From a checkpoint of a small transformer trained on Wikipedia: no biases in attention or MLP, attention and MLP in parallel.
Each number is 500 + 40 x the weight over its row's rms, rounded and kept within 0 to 999. Layers, rows and columns count from 0. Numbers have three digits each. The size before them is the row's rms in percent of the matrix's.

# layer 5 MLP up, 2048x512, rms 0.0688, rows 1716-1770, columns 128-255
103:483509426480534469489478448555484441515463521558463438483559494487474552490521495524430529524515512531573430486530417547467548450495495482447508469485448514533563479498496508482560448534521562601431462524477492534480478433476520455504520473535525527500572498476505552491523465510505543564519507473508472516485460451576442485528513524441480557476634474503529487501494470408494522564467
094:477485483542518532528489471543494548481501540510499498499532482464465555472550502488466558496478505435513479565529489487531554544465492528488555544544375474459523564488451468451456479491537439528460461463503457472535526520477541472528537513442465511475485497517552538505537543571483535549467507520466514353455527510481552498419442498462555479518514620479520464464490553551577464435459
094:431584506502548496492501482545431453511495490516477512530532498479461515419515469540473527547547521508515458517504490547519476520518553493498487529461407530552509582505489520562484547471481551514557526460533475502449511473493517555562448560456476497481540562550516497531440439583522467536500544532518481500549486476496552491462526505407483518571522514485555535515443557483534425465476
094:482415511451525494453482593495545554560473449518489509478432466591508572551442514537531565494464505512495527527459503485530515553566514407481498506475468490476488550476527521463513525520435510481523497490483549500481505499468488536524498373481509504534577540471520513535507510476509503510502533539490491465474501566480489495480470531480506541489484483506500506508562445577527517512472
097:491453523435647554580452609522518509501516477512515540527449499501494548555555522492492589469537542540478553552498509468447458519493533544550510459526488469541426559504472463520484506510531503542545462526557499570511498404525482412404456536528528527478454443468453479521500521525451497537471444535492495463555510489487490423564543581518511537434508590493494503504491464545497468533512
104:454510547475503574562480466509557475475464496622475465474417533465503518485440514468442584517507510427531496572553473488490533537503459479445531550475403417502519554479460543532535571493520528420537470511657435505490463526507557463514448541542512511492521551436494513551485510549515622483512555521533498525500409499422471481489521560496414523459462501560503453548482518534509467478526
096:541538462511544471532608568479486483534492494472509484483566424458534528574486508503481494514452479527568442424474519484547507531444499527515564458510524485510501441406545529497430481532504457482510503520501482555474514508491464483579509462484525570393486476497507561522488511531470527461454500488546472551464464479469539478479529503502488396504490466543455521452517461465464560476500
104:449498457473489510575519511492504478528431522518519462541466523541482491581564541429489537436471530503525506523465422516524504577493534558506410606524503475494486496447474514561484558445539521527483504403554475535525552496454517510497505500547532430530517539594541464485496534553598526571486502442526492408552510483479504514442438459525522498531502480503545509457459479518476486518508
098:519551465506561496493480463518423462512472475533499512503478563556533507483448442528523526493530481464441473455479578476565543489517413531532531471522444462568489483594518533521457484463476421535493532549498528456528592520471498496523483499480498559568496580536521537539489437460531444518603560554520438474488503536477485490570474466578450381438587458528536498558500491530541506491518
104:521490524487517503487470505475513512546495502474545490516601534489514574549508532476526489516537494486530469551531541450458465481502464510437421480572504595498510469469495424534510519457559569555519518472455500498537464495472438499581411529461495460510557446533506429570494498474510550520470486560505506591452489531497525546517448505576519582519468530519515524472573461519494596492567
106:497527502576546482455480507480424542542529495535495587488509490524434568507484505553453559502387474567521521517499576496458500556436536482546511518507475450496511502503525524490547495474518499440449538484499515523470468548545480437603506468485464464431478515551474525537486493463588568599457438526545576499521483482487528546479545470437514504504519469430451488490495553516554495519419
093:519506460549417508468497474552485497542555532495526544506575543513531509455492439514539434441471482412528526489486480494495497495493543503512561506538509509479539557488500498549546545486474521528463511507419444460461532485475513491528481477506391491598536534488502482469465490548527543404517565413432543481491516510411467494513490507565476461462561451490472447490570543459549519547430
107:475448515462501478398539558463493427468452465482486470551451460471520553493593518512465493564510541472520514491509497522492478476468442521524522513588466493467561490473459473441514572504485486508446497537453470511575463593522565492590471527526465482582511463449419474416507512487493484560515544557465454483503551463435494519498517470505573489490500494485434559478466546456594537499457
108:466474503470559597491537379524479519501403592468530471483542467485460480505457524567469448536490440459547491467463578495555533544477548482528505433432512465502428549491520498465515422460502465448452523455441470510479532443581469523511505445497510520388585501537471575485537559508545507601485505496461486504567469496425545588552492456470537530448398521465446491464523539498525485460528
100:516499520499543515574473494528467518551522522463538443523509541480484477481529447518544544478495514458394536474537510506521506404463508479548518457513582465435529468486488471524503506532511452499496505505556448488459544526481513544528552494507410500539497466489518592508430536442503526503574478499449491496533502488517539434517562481491516543562500583445434493449434519541544511497458
088:466495560546547499500490444503551482533484494462536506461505525434494418467443504544492543506541476464546493476544495506460471470545566517476521482560397455533532444516536555528484550585468543514499516450533565458506456489475424499577491538457486495488497536555462486443456491517460518491553516415427434499467444507508518503507454474593509473471506508515541521537470628457538471487482
094:453473461494545549467469484480458475515488534540493532507503464509452525493481478496523456493430512548517570453520521515471536534511463498456524506460455498516484527486519533520559440573516511517477528465472508480509476512471471490453480549574481489537468527496566448532444523507522501515456593483556440503490439515503425533474497562544422465431455449554514493526494521468515534494483
105:479447590459524556555430470528451566458473482453483516488488443482491448512499504457458491489521515516514529496525553500521495521513516571584499516551546484414463537544454574580448497499504451494530483507572493572503515562510533502446476556618521504524520480501548465489568498500444477536491549530492495473461448570452484497557522512547485474550509557534457512511493517498517596474532
097:485526501526468594518607532451496463493481496583468515526493566469584504488517561475548514541487480555460500428489439469478500502512504479537497518498506502489495490514435400526474478538515403545468522488555534501551468535533510560518533492525508498528482516513495509567514451603472445481503464541484530466587473439576452467537545524526597552501442469518484503501507442522525560510473
093:485489480566484472519452433497449448481433466479454442446583523464550457478521506456487532533521565543526440548523500515457453551489446499569467497444459472544445517467482484554535485454505523451501424494514515495577434521525538535498486513498511496483471524470485545454591496498476491527564528532504479416518498593512432486482491476514460553528484420501544507539483534523444436489532
100:463470495480489465541507473496533486493489456492457566540490381535446499509507535462560381548602514437432503483609493454547479490569586537484512473535493476484476510513555507431366496564490456539499499573512562421529508435505514477604494502532499418448527512458450519449512460496465492554520520399592505506486539472458514545449493535494466462585514501525468535515490530460538472496502
102:590448428542561532558541409447500515496522515471497516501541589473508436509487439502481519512453484521556520498438449513485526477537464527447505509486461538480497509425516498514471483530496523427535505433461526421566574542531480510493486508462550497513502460558517475499592526511507539486454584464485485516570479499497511482539489523462532491537451565431483477505488447538476482533426
106:481506472583499460595543554465498450572452484515501541525495531457463517519460449496526468538516475450448519514504433527501489499429483485459435569550447468449466463528579537532522503511417486468394500522490425534607531488434582490403527524452472481433477478475422486478486439532464468540553579495506420493413550520477422469478552509526475497477466549428405455579490470470471493476541
100:478446530569533510477477513567549484528476466501507532498473454444540412510468481520527529431459455534446512545460439525474449493550499475525560547562613478483502582464490566552495537521474530375583516492521529415497507457563500452470530521498468518508510515501527472496505535482511548467496456525512540529435554500560499489512517510488539522541581514448502491490518378500517499443484
091:521519488542584589447515485512520464499497495481499519546514496449481456444462552529496491470508491463544530438520489455423512477518551538549453484408502439535583514470516477544521454486555605474446555557521491505561511448527489476440473526504562498497457487524467534475515515489516472482520486499533436501424534485555543533489524532517495465474547468463509505527502444510517460532477
099:484487477459547519447438554478531435489520495525486505482509513471526448454471418505472503429597494485477467509513498525493460488501438519540464513461474534509411508527519461540492571515592483510531473530519558501455558524552509427481518572438511468554533568535543497508513480451530508542482463495511487509490522517473472471503530580546547516462481479465511441563462573541412483481521
107:567486560492522434504465494458496412536407519500496489507405473460523461452546528487472497507476530492453525533532494513543512455420550538479445518489488496505494518470446485541450526495516497429546557504436494505560513388495574580583499503482503470502550505480563506601475533533499528499518512596493487475510496542477493463449454489537468483580461478443502529508526508490372550548463
098:554486538503488525501491421538528478488508462531511504567545452503503478502454455527487579456472526491546482376508496550508558498577512492548517476493523491573476537530460526466440503514451542498410533491590532517556572472510593523560499473457443494560431523481509568472460449521539477522511452372498480555590485471577468468466456521497471497547500463459508511442414497416581451463412
091:421468569527536519503537498485521523551408433453478477453498585496453510475548452447510548489508537488514410472523534512483448500460568466446467515524513520521528595567504523540446481520548509486487550524528433449505525491470523498481489482460457559462503500483485479522590506546484511456499494515446451556410559527449467555507520420507446532474588476567466567475560505450492562539540
092:508500524501557518525532512551503515433504515450434468449451553509483455553525531467558446517453509450467483515515580514439465530565511398475531512505519587578489519577577505512473464457543542496536516489561541500524512500503465509417468448452467552500477543491565565498504465469528531495564500563472445559422511536480503528527457558514517463513550516469461467492454495503540435594446
093:527509513516553518496473576540462398439510474481423500500497502527532432491486474468502498492526398526564525469420523500569543479515537511536445510421432474455521501529493549571509437493483495520577514498533493620546552512529576467480470477518480512443556491478511496492466486620612491481492560462499499492442485479483460458456500494481522453520513499451528565498469469497481429481518
095:486498457466532425562486502482398555543517509419497525545515448499488559479495439462591393595482519542574525475501521561512476488426554490527584510446480529560534432558514508470486490552481522508467563427497495523498552533527503435428481508472443508542482492410467495533483519461419489560498471485499546486510445449457472457514463439557415477498544523509461536533502494561550489492426
099:542505530457509552478537533513487512495485445497498465479523445442480548424492517491425522476489516495450507567529560454440519498531500451521459558458518430570523496506484527450560564560433482467490498498470458493504527480532450583516437590538463517455515510499537498513500452529537541453529419508502515544513474554501502546507468494526502528470428486469523423518395454533568532475587
099:492508453473501463481441486491483426458517549457536538515514499514499527469543458552494543503546543501531450526518422510591556533459515468591517538559450531572470456479523505488520520477519545538492550504441492645516478492514514544453479472477581459537500523440522491540531517460493500492497538460560514489503530539538530490435516464547439547427518435630575526522443475501423470486453
102:474523505460492500570474395508537510475489473582544554463449472517512491556502520541526480492547532499551495546543473459448489476463522569523503490447545528506519564533583543586480557497495534482462571460543438423523597488450467567526415450508497539529569532481512518484455469506494523499530516460526501499469516476503557405494412507462503415489574616413537497431535504482461549424478
105:508523458541562541519462485505452531496505475534490488511501534547517538548531513550468573528460424521486553529444509537513531450492537462515532489583477459494499500527481556451527467513484563523558476449505518478518487567467543548591507503603434527540449543455466515587507455511539515533458476493575573481429503447454512500508580455532459552552549478436532478474569516511512555500462
101:559466500502503494539494470482519512522465544523456499382513485438429536492510484423488586445440423514505512510467517431498564587521538566507520557479484479549484457582639488534442506514452517499465514458505476476481462519497504510467512528418482467544538461497426540525447490487470503512485493487492606477465435493517510555544548525500527520453513508456538566436538551534519555457482
094:425514483530502568474462499461486490536549485450492503486464508551523478515487481461493476502499527474500478480628438430565485423491536462487490477495431501439519472458507497476470527552469416547501499533495495457458500523529399453516499496500521446470461480451555512498581563492386430541496530466545491508442528556501422570503475549516531535584466479477515422547442469584537470452451
102:504451518480513489464515509580429561529398491542548504497410478445497566463496510495522458410442527462577516528514539482550450536546479525468462508437506438485429479466544495522553508499532502457505510487492537488483494449537553506537488453519462539522487456487414545478517420579519507520516505561492511478530547452560538439452552528500498498475463472492560456446474513520483497506554
096:518455504515480483488436539516447441523504499463546514499460523495462505475429481486526543430499423561499561554520523485461488452465538457509514442522586460489568491462532497554443540504499489510492556485476470561501534494509566520579469494576436481525413503478558545459473471501496544428550564446608533524545497473555527433473535478490461505514506476527444458513485491513541393425544
093:509479450551459515543539481442461491460547566537523487519453479542497462461543501477507491487506532507560422579528517531522551505564568516484500530519492508477473518530481530518561458501476515434505478468506422561520528560429505558543516516512497491467546530503491542498458547505484467494472526481492547481530506502555460454453517504495553472465489515531508505440598516504604465507464
102:458506544486515474549461447549499484506478579470498533484530521519538384480501526463420495541491517486526482528522481458559541501516587561430484400505477513486500494472509510499560497530531481486526507486524522430468594510463475492500421515471484514515497504525436534439529486491497535445515504396489497468426557530538543519569448466473481499479507511441449485578439458509483463420500
110:489524519506517541478508417442548536492452455445500474470479481546445526498493472459417532495544495530559453456509529489467454496488457514589433497511521513514513535527481497437562465474471488525396542486427460554475473536597522446535501493434508515465427503429558469562515609488473520485605429468494544528522504446505550504496548469518438428512473519493496566571525419559548532439435
111:512548525510493445553533516568495437456560462473501523499514488491530502492489516440471541505463430492422485421496539521507492501502452491498509594421545503448480431538544492499528474498514508530502505492501518541446512539512519468494539560478488546564499440479423465482482529486401513422487520560478510545480526449491471485442494422543512450479558527514517456541390532589506491489456
103:569578498494510502578480479461468505487481395455517542455521500508459454532538512540479499474514527600523432493474522440502534502503494582462506442530556514497462518467461492576550520492553481504495499455406500585483528498617493514464523476438416508502427576418552549434497539467479468456526564459532496498572395491448468511508511462538496530587523558486468476514519395512503482483490
095:510471491514458495481504433570475484500500539594516455538451515516502526532484474481482509456512485493469520501498488452503460566479495416486583504461570469528545480510547508430501475508485530505519486532401490509507515410482456541581571474442515511470523482569497569480492480485559531496535471476424487497568534486439555479473505493474502458436482543538570464488506560529484439536543
100:482517445507527531470484511514416533449451501407546547471472450486532508425530485474448480483468484431468522485452559544453477519495556396546495543614493607533522473534451512470469484528448518533543566525477454470557512526506516556503471507387541531461476540506520440455516490513588447523480552472546493466480505536535454473539465504515454510495563514495521514505525488487545497550484
097:470490475567542513497528535526565503470496515453474527524502484476493450533500492430486529444568572501540455521500439523488497538455574499580494466555511531536505502542482472525516513519539533516492448526551539447470465506569475480562454470520458570545480472548532482498525488536451538450449514520450553508409490498537468586566487486581441500446489538557537464468516489502503498525415
101:485551525521564478476503488450462558475526509462488490516458510544470529512453592484509504456478578489466530489472462456480486438385540463472541489538442518540483518460499465507497573461524484425564489464482503465497434539511509456486554525534516537487585503494484514505460507482484526447495541498526451540457519489465554560474456534435459542626544449459465468551456461574480532506551
100:533476535498453541568522426518492509458520537566520493430510487482509574512494473517497527505451426499501495523509546547499456471475474521480496497583440494507515436623575557505486513475542523516526469517511482474468495488531526556498544552527493523451532534446460471481520488511495447450465502584453486530481449516569455574544621529489437467483469497437482533499476485464525510577399
099:494456473450604544486518451533516493492486497442515519485529502464442472475509447470510427475531504516481488551577541586449512460484419536478475475467537429465543501550496565481575520419453616455590502525525516501481551542466448494582478583437486508598472497444500512550469479524464461497489505438478483486437535472479430464506504498574481470483394509571480606524529500512547468462465
103:552490536476457532469519462519493499506494489513485574456500546520504535465542508499438535548491487550531533528496494399518522510436528532501474578402511494522463468494548569449483501475486566549450517509481510455460581558582510447466514500512491520464531531548426489482487472495480437517528555506485470478528523572514406480515548427416436484480470505498493451510519481526498511498429
103:568475509452537504495543439508488516496517574466524525497524570500431525437501507425473451510473521457522514531478533516504506476572428525505486474482470425554508499517572445514526489579493437580469501551486604479507528492562502460518477477465481476530468472461527486523485429494578550564539535568508461494443457551518534480570540516454480434516473451475497602576520480487487433513516
095:520483565513525466495441498534463505439458466529425513568477515536544462484520533575489514440507519487566509458512551423464511554517508461521478545524461479472452445509492514544451463464468480588570509496480516546506506480521495498447472518493435457524445498449597448479525455520488473502539477404428498489493443501503446551511521561501514430443526523505464534406517507418468520548571
099:435421537483478519536468525481542460514463507438549530422459484451446449427519434441507484476474415549485547501481509494528502493613475490488465539532498492549526484492466547516487455582538516475536471471474419487545474501571522487500471548464563539528458470570512430488499488477479482570504414497494546504442572490442537482444503483486505520468506578500486507500449452442488513519417
# layer 5 MLP down (transposed), 2048x512, rms 0.0648, rows 1716-1769, columns 128-255
100:522429502493474458452438474437454541395513462453533501470533529526498491508514506484554483477450533373494497484556503531596538495460529490472585475548475460461466587491457576580458425472555418459458517427628458522527524521511516497483464533512515517523516456505504474509511554509504533523454481530449475533473528548514516437445453481455392478473438381445477497477502517513448416505501
097:504523542524485537492472513524469456546455538534485527516494519479409485489482455566455518461477492520476570510536480480518415480463509488450476419470519521524445524552526480501575512535498453433503557508519505541534491536536495490482496522480515533498513409532495482561589541427540513464483498579577587556443463491552483534523473488453454496417486553477507421560525452563571487532531
098:538497488521453550400515463471456509522520516449421467515448521588470514491453415482575570511464448539513474441508517504508477518491502515522529493554496541545579416433524559468464445500524442443506500537537477555513533489539505479477540537518499459535515426512491449569458536492517525529442528552477427517513565518514544484497427492505518458437510472429480469518535434555483504555544
092:525508492460532473448480501499457508457488512564597514478545507411437453510554471518473498516443531527473505483455477461546529465498544426488522564424519510554524573442419475451531526483625539529485479430426519499471526463476524512430538583465436465529533491495491490494559479470467501470495505497527470530529490487566536445498551500500444500539495515539439547467483551464558483504534
101:509485435505521513505523454554487474474529490521453529448519554500481504481466486480528549519509436538607552489491467559444447453443526523466469517513571446454538475450567502543552462525557482459407504572568562506429512514482456490505517490456500414527560544494544484496529517492485541484528530531555560527512453488517510475503569498485552521549552532554494469446482501448472448543532
104:506440384506450502511432507484455582445452482513486512505507469523558479450547478502531533448442461574487456516552571526501485498511439541548580501469525500486486537539504443448515517480549533529535481492474476486492507526451492492491484537484451522511522583476389453550440506472460488457545504560462456460579522512455480472521487520536468472380564502470495502523461550541533573441504
111:481485559448441519488545529466519535490505562519464596513523533525555508549508511524544485595507457457492498610490492460515510565532523428563485443471592480496502505434495462434498476538574476465546482586475418494479484472465508516467487526509411466495510449524545539503497532475508490481435414571447519489465517485500458469473470520473476459521542531492476429520468530482491548532569
094:481554536541467488457541523450442500481523486516476538454544491469485575429431505582507487526503484515453588480515499494498453538527474409505549464437483543472484464524549507465458566569490512442556489575498530542518476483565447425502510472485433527452474456486483514475524549448434415396435495516525491481537489512553527458575481515490482472517503564522421563547481466439621507539531
101:562493511497486493448496480537501512462528519508497469467538482462506454494505505517490530449511476465613529521524432473493534520547475581526467514429435410485511508472512488568537489514522556563484458525510504511524484569493496470534509478478462586501501496477578541453491610521493512528513537539488538561572486541586489574460561518522574513538448521421476579423516531494482592471470
109:598484490460434415493485498476511528444514434495459531414544512491482487524495524552534572486448561468541613506543538514510519445499477480445553475548506523492470521541524548475456525539383460506446479535505590495504502448498491510513531545479514502531519601468506448496491492530526460528466452489484510459409515491445433481514489501587503475526550486610577481529515474514559433536446
096:449535504520445500480511435500495464548462472486487551537481496509481473526524507512483471473515506406464431499525491484508511535541501493514433484480483524464520549558510522561467499571477451498529518532398492538538530510545523497540475488536450460538563436447531507496473519438487547463478503462464423496482562470515508476461499543520439497484501462524549458552567470504471527556522
102:510597557443480549458526503454504528456468433451557504584479441472525430498460489481485508517495539445485519473511443547503523554434527502520520482506519543426470570458547469467500538497420457495495496480463518502577509500533472441568528465533479584499497491585500451518503546506502595488516496529550513447464541533521538458427520514477375488487462498474506509475555506505546469492521
107:513435440451511508567501546426487515552522512510552512488474513512525573515531559473503482467448480541480484550489546541534451557571440520479492505521501502513485563485397502545417533465581518526524475499511591501513522438463488434514486506482460509548446536572463465568518537482532605513536493503543484466552508569459460538491448537497526511516430549508450525507496532615464547427468
100:458536562548547496491422491525396510438540525550527545546402475446520528542500542499514510577516574528441508458496459503471480474478543513536508521492521491494591452506529508520490523476568494466515533450526512470526558489432427484552521531504486469468487492431527466509480450465546487534568465561492514499436397465580460416536520484575513505556509494411566533501464459524466546432438
103:521461480523532523511490515512490534534476443542400462533487468556521530465443502437582480492498522514515483515449568554492476548458504505493536594501515476465510498473543598578481541559534488515521513438531517506517509507480500535437450555530483499493495532467471464495504536506564405492528474447556456566521413548504460502517480527547463545492519534536499489489569479490444490558493
094:518495599470531468549553569462522538471472529513568487543500485593492494455532505510490475532508546566507523462453451461528456487500545552423480464496421549483538459555430450517456498587504523518507506440444476564542495503515507501554497457495557517554436489478534454521505559562531486612494481506510502516474508520431493543560498548475564499509481434491479472489573439528477503482510
096:488500564485476469516603556546492509515480502516518506442543513497541530563469478544480532499482409507471501493513514464562500466465544503525470516456446466593429552527621448478478457442518464493535493476488502444515555438491471478467512470499549550489469510549420535464553497555536539528478516477497484605519490455541518453503543472557498500487509492472440483482455526517530448485496
096:431544502488498462480525480474525479568567553503455487469471537537491473518477482526409492489430488453536457543483417460498504486468511524470477492502497518518593606515519500497525444535498495492463458464468508427493425489548492503547559456408501476538437520507443561534438505480469576445545456441482488533449538504548457452498429483431548484524556430528476536468443465457513518508472
102:472463442470533438533461484559499469431530524527508497481439521486448502479444430537534521409510440504502568529473534510417494489477486447502515536454520465475521512511507526492478543452454531483516522519471469434490455487478527435421434484531447482475474442470519466517422504534481507532456464550564499572441501481496474456533509510477479552472522559516518483498454545512478521529441
094:463478489525485464495569477432494566510505535496555482461474477463576541507459495534490505529493451527459490499538526486540503473574542469497544568539482458476478482485505468523462510509452522599451569498465456458463540552508468502511557499470498457496448486434500485499404508474558480491427542415443532517458458444555532464421469497507513490482456494489551519498465446498561468518502
097:538471488552418555503514546539546498490476483553536500496521515479487484513446509509450471476535462547548509484515561498500521500495468494471564490509536533433524484495515549493554496517519523441545559527508487479491525492469419485455510435452554479496502503517539452555525557549527505471569533556495579517502523496476543393439495571428541529483583575457587507443516557489593539543489
103:503481525515473421478493502489487448545507517502471392472492579433502447536532512532473483392482445442557507524563469468437485515550502509530465508517471515458475581461539591467539492509412455507534451478464413516458495523543426572482538552430558478470485499482469405492482570540535495509483476462434527532481502450485497551515437546515534512413620528539451503547546497539497525457428
102:509482483536516455491512543506504454510514495422499545536565495526470374509555485486561445511489500510573543491552477509584445571528483545504451433462497469473502464497459473461530529579534519398521495588526537430534467478489552513561524461546519480424461455554501510508474544507559544544552577513416492521456478527514489526478520477410468475553461497535511522566506482474520477461497
102:461508453524514487544487454486481522482486514567459504552450467480526539484499532494447514521430414575570514496507480514559467468519564564480445441524406495490555534522516497479525505450508488488516510508542457578410417474486476448492456542461508420540477454588535484496593505457516404454453479422426446467550526519514550541453540504472517522488537524544495516605536572561500605558485
094:466499508451635508493541423494472483481512487547500541524510513493461508449554463559439534456475551529504481510460503544410532475519437543494482458492538549522511530489522428582460480478576381529487536515567512494434534497524507462440529467470576565471484494479510539443460526536452505461493534423507521560524456484550450573456515453436478509521530551440574428482491494584529514522466
106:529465462439463584507446511502499543476505534479468512477518467467501500505508515529475476465560496503574481550521589495559487463526493463466545465542550530510506500480529501466544481482499480473454522450496421493496473553551470517546515447519447595516516492452435519533460569459558463524516569536559442521499500477523407475519467501512466453471427511506481498458429504485520490473427
108:480486534421512457515512581510448469491464492497528418504605481570528484515456498426561499403474517450508475474468495492523486482518461536537494476587470467570515436488500479528451505560472510502448516501590491488480476478450539488495523526485529536507482494462527550456464592574556450495502478534483559511508469482554535547438516484606559511415521443563463475473530542521451483459579
097:473566554518482475528527496476507425504497508482513480392463495518572554480547491388460500502535412474480545559490503517562483516504508451511487492525562554458429497514509459528564443470427493527462525483445531553502517535444468464544476538477496562498565459543488515466497489605413507503490477523479618443500545468564462530446534460490581534512553430422479435488429499529415443412536
093:499528456455468561447468497583546539457560448520526535541553401528512482545505475473593497472571468536496510519437558503507440512527474550527592486483484507509469463458494529413534509477441506486579517509497522455414469489505540490503503522542531477525469532562448467482438454458492507453468562456535515454472534420522516469498516559477529558474493568515523460540402518563551480457445
101:520506475590477529515490516507501567529499481566584476512498437560539489521523521461488542453553507547480447480499499468493479461518510497589472469494501481526530459516543470507508527486500496522462530475496511494529626457448540565520480552522538496543388531463444441530452470480530511530493470511496543513553512506469516442543522495511544466569507553485506471516482527500522464423512
090:511490494442446506537489455463514489474466519436473528470520582520540508448475496456540455429569489490544484487524505607491415516450492485546593565482460503518506545466564487552548487451470504456501537587496554454486425493525493451463489499481518501566465455447555531450517505513496497563527480523509440513557527467535559428519430475526494539536481490517517496561473486498508475532561
099:470508513538536472483575443548503472508461486513505541505511558500458446508503474502369591502496462509477482560508487463534545526544408528429438530516497491416485445517494497531450501500541540474514499497480509473506521481489522456505431501518547506547462508422565519511482486481480521488524453583522541488498469507478506475485565521599547484534511448473504536524576485543528470528580
100:402542546539429494504438500429507499443499501502455495452525432406482495423435529470505453573533475452517550508513416525542503523503528547462482501519494487503511558479503546421509503489478516453447449530462538469478477521572519507535433500559516513454386462536471523493548492481450464471487485473494456518483498508422528466517482480505474543474483477489490525544474481534447475475481
103:473521399466577553520541515451466512531542507512488400467520597521510546509585460518456509542564474525504408551446453521519562499504517460491532468496531414452436467477506549505496457450475584560496451533540521454547377481467420504519471421593574497468490543474503483490450434433517522442504468566556476509482494530564512493559529489501486486488483514536511537474519469534597448451494
097:487519455544540468521486543499551546479489458526473488526520542510504500473495474540514460529446436568459479466459519533454396481521430436505503523588475544469463473569455564518517499568613483555453464543451514535449443572522422512417511553511480540485444516552495509500550592590511492542456490497455618462475584491495520500518506502535450495544471513522519558533487523455467490517507
099:553473545477508495494490543513526499431437500516532460475480533541565529443497551463508494482485512469445471482489497491473451512510517563511534488509526569579514494505516455498510508552514599458529496509473550454468499488504516478513541470492516509473505483507488506454543459514487456484460566540507452529510497478479466520516450533536597527433509494499487494589491533482463483504511
093:456538452560498565480519482520502504494554566503511411536539548526512421488484491413595452442478471467501480483522456500521495461525472503557528470482508429533522410491471471514495537440436525533514516499508473448492505497494489483469485479522518514449448486532500515429535445509505561572504481530459482483481492480453559549539555449501484448532520486489410489577486524555546440569450
095:534513440473569510509457481487554506479485457441442476541592541452503522536491525558566561579495446508454506485490448541441484528507474491487538484522529462458434469593487573500536497497506514435479453494488487483497590516469541550475479471511410563521531492568437475508518442526516475461490512519515517492560478454464509471519469486496511507424499468522552498483465585516463551542505
102:483533506471485465470484513447508444488507508468530516496496503572469495540481507560477506514508510466508498497504512480509471514431530434484435425535483529452561521492446496487471546589524548484490528511499540471487532513419475492541532504486554484449478523499477497477482522514488464581533476550508417523486460520479476535468480525473468599570452499566502553601536524521419547538546
102:446534509444482477520467560438506511545552509554477570486529517526434613513525473524486486513383504559511504486531545535604438475505549525425487482472493471557539507493546461468395529469462470507522540485581516536553533474507487488558502513448533521438492455521514436535515538444506503508527584502482546513540468530539465494502534512540485549566481610495454520480493495515521539515450
096:518533445463493470520516403536438424573548401527475471488544487505501448504549487466542488511530477481466475525477524450552503502439541497487478474456542484490497554555493519381468476536438486526451585566552486477485483431546529551451536557522423500466499511508513505488446470528500485508594535532487484523545486522557518557525492548548492490536464506555506498528462432565531522463554
093:545532469506509513503483580503547508496509406534397484468478477483450499484498469524570527514496547543531542555505541511558462533514432471538572493492472544495535494534428471513441479521506519484490519457513470587536374500534546497491513413495491447469556475496519502450484560550520568512404553504508505540502492467465478541483499554481529529444475530562476536432549515482522468535517
099:492494539490417418497466476508483462535467476513481525423516555517443420519547507541549564499484532491473490495468476509449501499587502543519539496487465498537511478523519472558554515461490495528549446494468513507522495491502468534496512494524528522524485491500471540499548470532465432472442540506459555546511493515446544503517485517454419501472520460502524489507446551474523545439540
108:486518500486508554515459488467537446448504523514534466540479532527524465432531467464496545482539514442503516531498480454372494448568476572435552402488454504431515480519507502467426512514492420536488437521462510544421513493461548526419501465514469502391531504456446544543494521485481482527521421512521537515523507458534494489547564454536565468516474532501566524499532493531511571560516
097:455457514487474495493587493466491470506493544454487477507532472482447542478509513512464530524437424441492569536555560492604552533509514510565514557484457550509533528546535526459480480478518475421477543532534503435465439556471499488505582463535574477513527461518533513524498410531453519570519525513515463511430520474541556523476453486527483499461426443526540433488510516519532522498470
097:500548433545382451560440475449458509516451509446464536407554513517569485415550505534491436524462524507481431475466548538529450489499514529506513474485491501490446539525469464462431524502434524494485489386467528520601492524494518507484439522461402540563526535508523514535532524498553538454524551533514474494416432477467419460468513489488446496545478447532504499525493482573581573481514
099:524462542540486465486492536462537533440473503523497602492564516464545553476519522465481500496473478529450541485537559507478520524489497461467543481433520519489510497472578552543523581468488509498486551476499578512503441503460523467460434521474537518522502468472524442520503516500519571495562537492488502441533522484538436485516520495480595543469504438574517484488468499473442550514545
105:514560461584526527530533538509485407489541546557519515433468484563563497493483452492478577583480513479507518487493456555462479551535439442493539488543557482470544494501552542426488522501483449490449493509475474459464502531507470459486489476475544540484509534490448455536450531561540518543520454466482457497511553497520493483472558534528466502415500454505499507506468488517458567514461
107:513520475500515541464476499486496505527499534552456463505436458527587539512455523499537581516516503445541461482534466556476535460513491530452508446554442520543441470506487464533522502472478490528643469533503477503473450532475494514528562475541531499558445523532519489476430479488522495527561468472400526431512538595552450523520562496507546488486517459506481537561523493467453538478515
099:562435430555480542570515470668522523552512478540524511496501529533500573479578510573492525515501498440484501511534479399482467448556484548469533540438516498488426494507509536431541478480516494468582533539524499540559512480568468536512512511447526556547488480529528481547506446489470526482481473484574442520493477485499520505480540517432512549460507481451561438478452496505528501519536
101:436489521568424498536542438494476506647481526493430519492469570441473601539441505547443531527479386433465507555474493470562439463492483552458559486470415510515524526513530492473519505507498448565433488577523468494497488548499495482545527437517436483504543422486498435513522498505466505486455481489567481496480504546422511484520507482504517496518535539443473560443464485493522508528522
102:510513487460507581519470467584558571506512489502502485449556513524509482565481526543460487532461501505533489490432514499496441536495488538500475498539507557527461491490451458432453442468466498578448514479517546471490442572473460533517453515528441497531479531463547571517567488498483472536597513547519455541445440533491481467499532498500438450500500450502425511500540561490545445472486
107:491455585520481566473436488464482486479514505525443492515491454445546498478572531450497500474452480515464444481509517494459442444511472444439448446543567509472578403525520488490519419517505489486534509458516544445428481548535475554510512540535450518525544537514548468502563500554476473540529473493511535484483477504440542517540520481548489487488528481439491470563524509485515493504549
095:551467527491619471509504572453557501498590589465517552507483519452428502425505509438550558483513492523477567582507474480554485560507478511546469492486518471466512461496565606481485515563529487554529571573447527580501481443478518490524531506565544485514558510515441520543441549442520500490466496465483477525480474472531559470477470519470498530545555466497489548540445512521506517508537